config.yaml
num_hidden_layers: 19
hidden_size: 384
num_attention_heads: 6
num_key_value_heads: 6
head_dim: 64
intermediate_size: 1536
vocab_size: 4096
hidden_act: "gelu"
norm: "layernorm"
norm_place: "pre"
norm_eps: 1e-06
positions: "learned"
qk_norm: false
attn_scale: 0.125
bias: "none"
tie_word_embeddings: true
parallel_block: false
extras: ["capped logits"]
init: "uniform"
init_std_qkv: 0.0375
init_std_o: 0.00609
init_std_up: 0.0375
init_std_down: 0.00304
init_out_by_depth: true
optimizer: "adamw"
learning_rate: 0.00129
beta1: 0.9
beta2: 0.99
weight_decay: 0.41
lr_head: 0.00891
warmup_steps: 298
schedule: "wsd"
decay_fraction: 0.709
decay_shape: "linear"
final_lr_fraction: 0.0
batch_tokens: 65536
max_seq_len: 1024
doc_mask: false
train_tokens: 425100000
max_steps: 6487
dataset: "wikipedia_en"
Each number is 200 + 40 x the weight over its row's rms, rounded and kept within 0 to 999. Layers, rows and columns count from 0. The size before them is the row's rms in percent of the matrix's.

# layer 9 attention value, 384x384, rms 0.0473, rows 54-63, columns 256-383
123,199,192,70,250,129,197,286,229,185,194,179,229,205,202,86,182,215,222,289,229,161,196,182,96,254,193,169,219,176,192,236,160,212,150,209,218,236,194,264,211,231,124,218,170,195,203,149,250,216,205,202,210,151,203,269,305,218,74,202,231,193,238,82,246,99,202,183,178,134,204,186,285,264,214,144,207,151,200,241,163,101,163,176,112,223,189,227,199,234,181,256,174,240,164,178,231,158,171,197,228,164,133,194,157,209,212,152,223,226,188,188,214,218,194,157,167,159,234,158,218,142,152,217,259,199,265,181,231
127,253,234,103,219,121,189,199,239,255,201,209,209,168,157,195,88,184,170,204,189,254,224,251,177,227,231,210,222,143,67,277,263,204,205,257,158,236,226,208,200,195,177,178,260,225,208,245,206,143,177,192,216,192,152,200,191,236,186,204,227,209,155,217,112,233,249,198,137,208,175,105,136,162,186,154,175,195,140,211,222,186,228,230,242,188,189,207,226,164,290,178,165,241,242,225,199,221,212,186,198,212,200,112,249,185,117,230,188,194,190,195,220,236,207,229,274,235,158,145,223,183,252,173,202,205,182,188,316
133,143,174,226,264,228,170,201,240,178,182,229,185,251,201,155,220,245,179,209,246,162,253,216,197,211,195,175,198,203,202,182,278,164,171,174,231,317,222,174,205,217,180,193,239,191,208,175,166,186,208,199,217,127,212,127,243,191,202,203,205,197,188,249,265,170,154,207,187,163,206,161,146,237,167,134,142,208,143,151,170,272,213,226,149,182,234,252,186,136,208,214,214,184,251,157,226,205,219,181,233,171,150,164,205,118,216,241,260,174,160,242,220,211,235,222,162,173,247,190,198,228,168,201,223,189,251,217,136
120,299,215,155,168,208,230,215,221,240,236,122,190,223,177,122,151,137,246,174,197,188,249,245,214,212,153,174,167,245,324,229,217,248,175,241,259,93,218,182,232,211,235,164,258,201,216,221,229,156,184,196,189,209,175,215,232,228,180,193,225,195,164,194,212,225,194,193,142,204,157,223,217,222,184,213,258,171,251,249,224,262,204,236,207,116,228,164,237,200,158,204,171,259,207,226,163,183,200,204,197,207,205,192,180,143,217,228,204,198,244,152,171,236,278,197,175,198,200,194,203,177,173,257,281,218,177,161,199
123,106,169,138,202,198,189,227,256,235,173,124,223,195,214,223,128,138,249,185,252,172,165,221,252,245,242,128,172,206,152,211,143,167,135,186,229,140,276,195,219,175,185,175,219,250,235,284,207,162,161,183,169,203,256,209,203,202,213,189,229,199,161,122,170,255,289,222,272,189,169,170,213,181,192,215,264,232,181,204,230,146,213,245,29,244,232,273,203,232,246,192,182,171,132,216,244,179,216,167,181,211,177,179,215,106,275,208,198,200,178,201,176,179,190,273,200,218,176,124,165,150,200,267,224,197,191,229,131
125,217,219,141,192,206,184,257,187,210,219,233,225,170,209,190,177,235,183,124,228,215,169,156,157,236,306,191,149,220,144,208,218,160,224,107,220,184,194,196,255,176,181,237,216,214,143,190,137,181,229,155,248,131,194,187,214,192,198,210,139,201,188,213,221,178,294,186,182,215,156,181,205,187,112,192,224,199,245,195,252,225,264,155,247,240,249,214,215,139,130,187,223,186,171,232,184,205,227,194,260,220,254,179,204,179,331,152,229,182,235,193,222,173,156,185,255,223,151,238,182,222,228,176,166,199,181,277,196
126,150,224,180,213,232,194,186,199,187,207,187,210,187,245,265,213,288,207,194,228,157,193,263,152,240,225,249,191,199,148,217,180,277,141,257,206,172,271,199,210,190,153,185,165,257,253,240,131,208,211,196,224,213,253,192,240,217,246,208,207,200,239,246,243,142,224,234,120,194,199,151,154,152,234,180,220,205,224,164,216,146,251,224,242,137,161,214,247,213,250,187,198,205,187,257,216,229,142,220,170,184,172,232,166,184,159,268,278,207,158,213,194,185,191,210,217,214,231,182,175,220,140,190,113,205,259,252,199
127,195,173,199,151,175,223,221,226,183,165,195,192,188,247,113,232,188,231,197,164,200,179,197,230,180,178,239,184,220,217,212,177,187,225,240,177,177,208,216,221,225,153,186,141,179,201,198,216,192,211,274,186,171,183,150,216,193,252,182,227,198,216,214,66,219,276,249,225,129,239,206,264,226,191,233,237,265,315,122,207,284,237,208,226,156,214,161,190,153,58,174,194,223,188,203,172,211,164,208,174,192,179,156,215,199,197,205,248,148,176,237,186,227,153,232,147,217,251,176,193,221,241,216,227,202,182,142,165
114,90,188,170,263,217,209,203,205,182,216,136,195,151,125,231,161,200,217,184,196,171,210,191,89,254,254,110,190,250,125,190,227,223,266,174,213,95,243,204,255,196,215,125,142,240,187,170,188,183,237,242,178,199,225,218,194,223,228,247,228,192,195,197,251,157,193,211,257,137,217,175,219,142,190,262,206,170,140,208,243,198,252,154,170,193,194,205,198,177,225,220,211,139,163,210,165,232,186,210,223,203,241,232,165,285,297,193,153,220,212,203,184,259,217,136,209,160,233,245,239,216,144,130,220,222,213,177,205
129,219,199,255,193,161,206,228,203,210,199,194,193,234,157,212,174,270,172,202,208,221,221,198,214,205,186,186,232,226,228,172,195,232,276,225,177,231,172,226,192,211,197,231,198,247,243,252,231,197,183,194,235,203,171,239,222,228,163,198,253,213,190,233,200,208,175,159,214,169,215,95,242,180,209,201,220,200,273,151,165,151,167,187,142,212,163,165,217,201,117,214,222,121,158,238,245,193,202,203,176,266,202,108,159,209,182,224,178,192,202,184,144,196,240,222,198,175,171,170,264,233,250,213,238,194,209,206,164
# layer 9 attention output (transposed), 384x384, rms 0.0463, rows 54-63, columns 256-383
121,213,226,231,168,149,181,236,187,187,203,160,145,177,163,154,157,179,215,171,204,200,182,155,231,165,225,198,225,144,201,183,199,233,189,188,213,218,186,185,189,188,191,212,178,213,191,208,237,207,214,192,239,209,178,209,246,234,158,177,212,237,181,211,224,220,172,203,93,259,225,161,214,136,197,121,234,208,180,91,208,245,205,201,219,192,172,294,162,189,167,233,221,160,187,148,242,231,177,165,136,221,140,235,263,214,161,157,237,181,186,288,182,218,176,240,204,164,224,223,180,255,213,208,129,217,247,220,188
132,240,203,142,198,278,175,139,189,146,237,222,167,189,218,260,182,168,203,244,199,254,184,237,221,128,233,232,224,234,209,226,193,147,195,222,229,178,235,238,219,264,211,228,153,109,255,199,180,203,214,228,251,240,181,125,228,202,227,164,194,258,221,166,206,161,228,198,204,160,197,222,147,164,239,255,164,175,198,164,218,202,203,194,211,198,216,214,229,159,149,166,167,199,228,198,238,198,184,204,154,255,242,248,204,232,176,189,260,183,181,222,254,203,221,273,171,173,199,202,177,210,236,196,200,248,200,267,185
129,252,153,161,263,269,153,173,170,217,192,260,220,161,201,221,220,186,193,181,230,154,231,212,195,239,187,198,213,207,275,149,202,223,174,216,143,201,187,230,273,203,254,194,231,176,190,194,225,131,243,192,197,231,231,255,215,269,194,263,157,226,157,227,168,233,238,188,178,174,291,227,225,200,232,205,176,186,222,117,204,173,285,82,204,144,140,209,201,211,169,223,187,251,203,226,125,252,165,233,135,213,216,275,138,182,196,241,166,239,192,235,146,242,187,163,248,139,251,185,151,187,239,223,302,265,200,208,259
122,239,123,233,225,203,94,254,236,138,223,213,190,201,193,196,170,188,193,224,221,154,247,208,229,198,188,183,201,144,171,109,212,145,169,251,213,194,186,190,138,188,114,211,168,104,153,181,173,161,242,181,149,164,162,172,220,176,240,216,234,165,175,242,218,186,118,265,169,155,153,246,208,160,182,238,196,200,198,188,241,253,185,267,165,240,178,214,184,199,162,213,208,170,122,176,241,191,254,226,279,256,215,283,202,238,206,162,184,186,242,207,170,188,148,252,190,150,232,217,264,202,205,249,141,235,215,197,171
120,276,140,146,172,165,228,239,186,109,200,189,230,252,113,259,232,219,192,226,220,310,213,202,221,191,91,228,229,246,263,214,109,229,172,206,180,123,141,157,145,196,143,240,211,139,185,163,207,213,229,196,218,203,255,197,192,273,170,161,223,166,215,179,236,140,139,203,194,178,174,147,214,167,133,221,265,150,255,254,112,223,174,188,213,159,226,182,152,216,192,200,170,217,224,173,230,200,283,161,205,203,88,133,196,210,130,194,163,231,276,274,192,241,209,142,192,214,155,245,213,211,184,146,166,211,162,190,220
122,220,228,239,169,204,219,223,190,169,246,165,139,167,216,193,214,195,201,152,219,193,270,216,230,207,219,204,214,131,178,230,214,206,196,211,207,240,210,232,169,245,230,206,156,136,209,193,120,185,205,206,196,156,164,192,209,201,178,171,232,226,185,211,145,235,173,209,201,146,214,222,162,192,213,198,202,214,221,242,220,147,162,218,252,181,120,201,191,208,175,197,208,164,153,202,129,149,169,230,219,189,177,189,196,185,213,225,246,221,230,243,134,209,216,208,239,220,271,163,189,132,220,103,235,251,212,165,256
127,251,229,252,167,197,251,211,261,159,133,181,204,231,157,152,229,229,155,282,183,203,236,237,169,152,172,216,190,210,199,255,152,257,174,196,166,203,269,202,245,120,219,301,272,222,259,127,235,245,250,155,198,250,224,269,219,193,181,205,182,218,170,153,200,190,187,207,242,229,181,197,255,181,206,227,153,164,228,230,226,216,148,188,270,257,132,225,186,209,227,274,259,270,184,189,196,256,259,151,205,173,168,182,214,196,240,202,157,187,189,175,156,167,182,211,274,166,173,142,185,173,273,183,174,204,142,293,156
120,193,186,168,141,149,226,168,167,192,218,171,201,208,203,241,173,165,260,210,270,195,196,261,200,209,127,187,113,139,166,152,153,217,216,217,189,169,218,176,211,255,215,196,182,273,172,241,212,154,194,179,189,171,245,295,242,96,180,259,212,210,202,180,182,185,176,203,139,105,221,171,207,218,178,193,106,204,138,201,155,184,103,275,200,130,156,209,220,162,211,186,236,226,198,219,203,215,262,157,168,175,218,203,263,179,281,200,172,249,238,246,273,242,202,142,152,196,246,191,217,198,236,212,196,196,237,169,192
112,225,248,212,199,170,114,209,183,249,222,197,242,211,263,199,215,223,274,240,207,261,300,175,196,198,247,165,241,198,241,132,195,243,189,184,272,163,207,172,207,220,208,142,126,227,239,243,230,201,258,194,250,144,197,166,249,179,196,138,205,182,120,187,171,175,201,240,149,183,202,151,170,177,191,280,187,230,177,225,236,239,157,170,230,189,216,240,188,202,244,223,233,191,201,185,205,234,230,120,132,167,264,258,246,172,146,203,236,232,196,170,241,196,174,224,175,211,190,221,216,240,172,226,177,175,185,167,142
130,238,163,252,246,176,208,227,159,164,160,182,287,228,225,224,237,189,210,228,177,260,170,232,189,218,212,166,180,260,153,131,231,242,173,225,239,178,166,136,153,192,287,176,169,134,306,193,209,157,240,181,223,240,205,224,168,228,256,227,175,182,108,179,184,250,207,238,187,250,181,190,184,183,221,209,168,177,161,170,193,212,262,178,202,292,189,279,193,185,101,205,174,250,222,180,119,179,227,162,189,190,184,187,231,117,164,183,173,217,137,197,240,256,140,184,226,264,250,235,230,198,199,209,254,154,220,224,230
# layer 9 attention query, 384x384, rms 0.0535, rows 64-66, columns 256-383
104,246,180,212,217,142,200,152,141,214,203,198,187,174,206,248,200,276,294,269,190,211,132,165,150,236,144,184,169,161,159,170,191,220,228,244,234,174,191,269,174,207,272,174,164,165,230,218,139,190,178,177,152,177,137,223,172,212,285,121,188,146,176,177,196,141,278,136,263,222,195,169,131,224,171,264,180,184,159,213,138,236,191,210,201,166,235,183,115,205,185,191,185,191,163,192,155,252,178,244,154,255,237,192,184,119,200,203,229,124,224,188,186,153,218,217,141,195,290,157,213,163,193,198,253,199,126,180,205
110,231,215,277,205,187,204,254,262,171,172,222,215,145,199,205,273,190,154,210,187,106,157,168,211,192,233,84,251,211,251,219,182,134,152,212,127,261,207,182,201,228,151,189,123,201,255,205,115,285,207,244,205,176,234,168,234,229,215,220,225,194,263,147,138,202,240,173,138,223,140,223,223,239,217,181,195,237,236,244,186,198,227,175,237,264,158,188,210,205,245,148,274,221,206,138,140,196,166,180,135,248,135,199,198,221,213,137,221,151,232,209,221,163,221,148,204,155,252,185,80,338,148,210,177,232,156,219,253
105,218,182,262,196,182,180,197,226,221,191,223,212,158,234,244,110,271,258,187,181,219,226,164,239,169,183,230,193,261,143,190,209,205,212,241,217,138,224,279,232,191,224,195,294,220,185,193,222,177,183,261,203,133,172,248,198,187,207,224,212,174,184,235,179,133,249,217,141,234,271,98,211,212,211,241,193,192,156,236,170,249,206,152,129,207,193,186,203,190,202,242,210,216,209,187,78,154,236,224,148,260,198,191,174,168,173,251,160,95,233,212,106,250,178,191,154,197,153,208,265,179,153,189,187,134,214,171,263
# layer 9 attention key, 384x384, rms 0.0524, rows 64-66, columns 256-383
101,191,151,271,200,200,205,158,145,181,228,153,185,193,217,255,219,237,191,187,216,163,126,177,154,180,118,185,231,177,208,162,195,176,234,154,230,184,250,199,192,215,207,145,109,265,201,251,128,177,194,195,159,176,196,218,229,223,241,148,172,224,184,176,186,164,200,124,314,212,245,209,163,148,218,248,140,184,172,154,161,168,260,175,186,125,206,150,128,196,160,272,189,270,173,113,210,190,256,196,142,332,191,145,206,120,140,258,197,173,134,229,237,84,169,212,194,147,230,259,231,165,197,169,209,176,227,214,219
111,200,146,196,228,148,205,244,220,130,197,227,171,154,222,144,188,185,233,217,163,155,201,197,192,211,244,141,248,198,251,243,210,216,158,146,151,276,251,209,159,284,142,147,161,118,265,241,153,236,180,132,207,163,243,175,246,210,183,309,187,118,213,170,184,219,273,206,181,231,126,185,174,229,224,195,191,271,194,222,288,193,184,211,164,218,165,183,264,139,200,146,220,212,158,138,216,268,171,188,117,248,173,169,141,216,159,114,222,147,253,273,226,200,223,203,263,159,190,193,188,247,161,165,185,247,217,298,193
103,212,181,215,189,235,218,248,170,265,158,245,186,185,174,263,218,226,178,162,192,203,188,178,156,179,97,241,220,221,202,169,184,169,215,298,236,123,204,217,162,198,252,173,248,221,164,211,191,223,132,203,135,187,196,178,189,257,197,157,224,268,189,145,200,129,166,174,202,187,228,140,201,238,166,209,126,151,186,174,185,209,239,167,216,134,191,253,145,208,246,221,164,143,148,201,266,160,200,209,175,205,176,185,223,205,183,305,151,74,229,236,219,164,254,154,216,139,158,205,221,285,181,168,218,121,220,176,264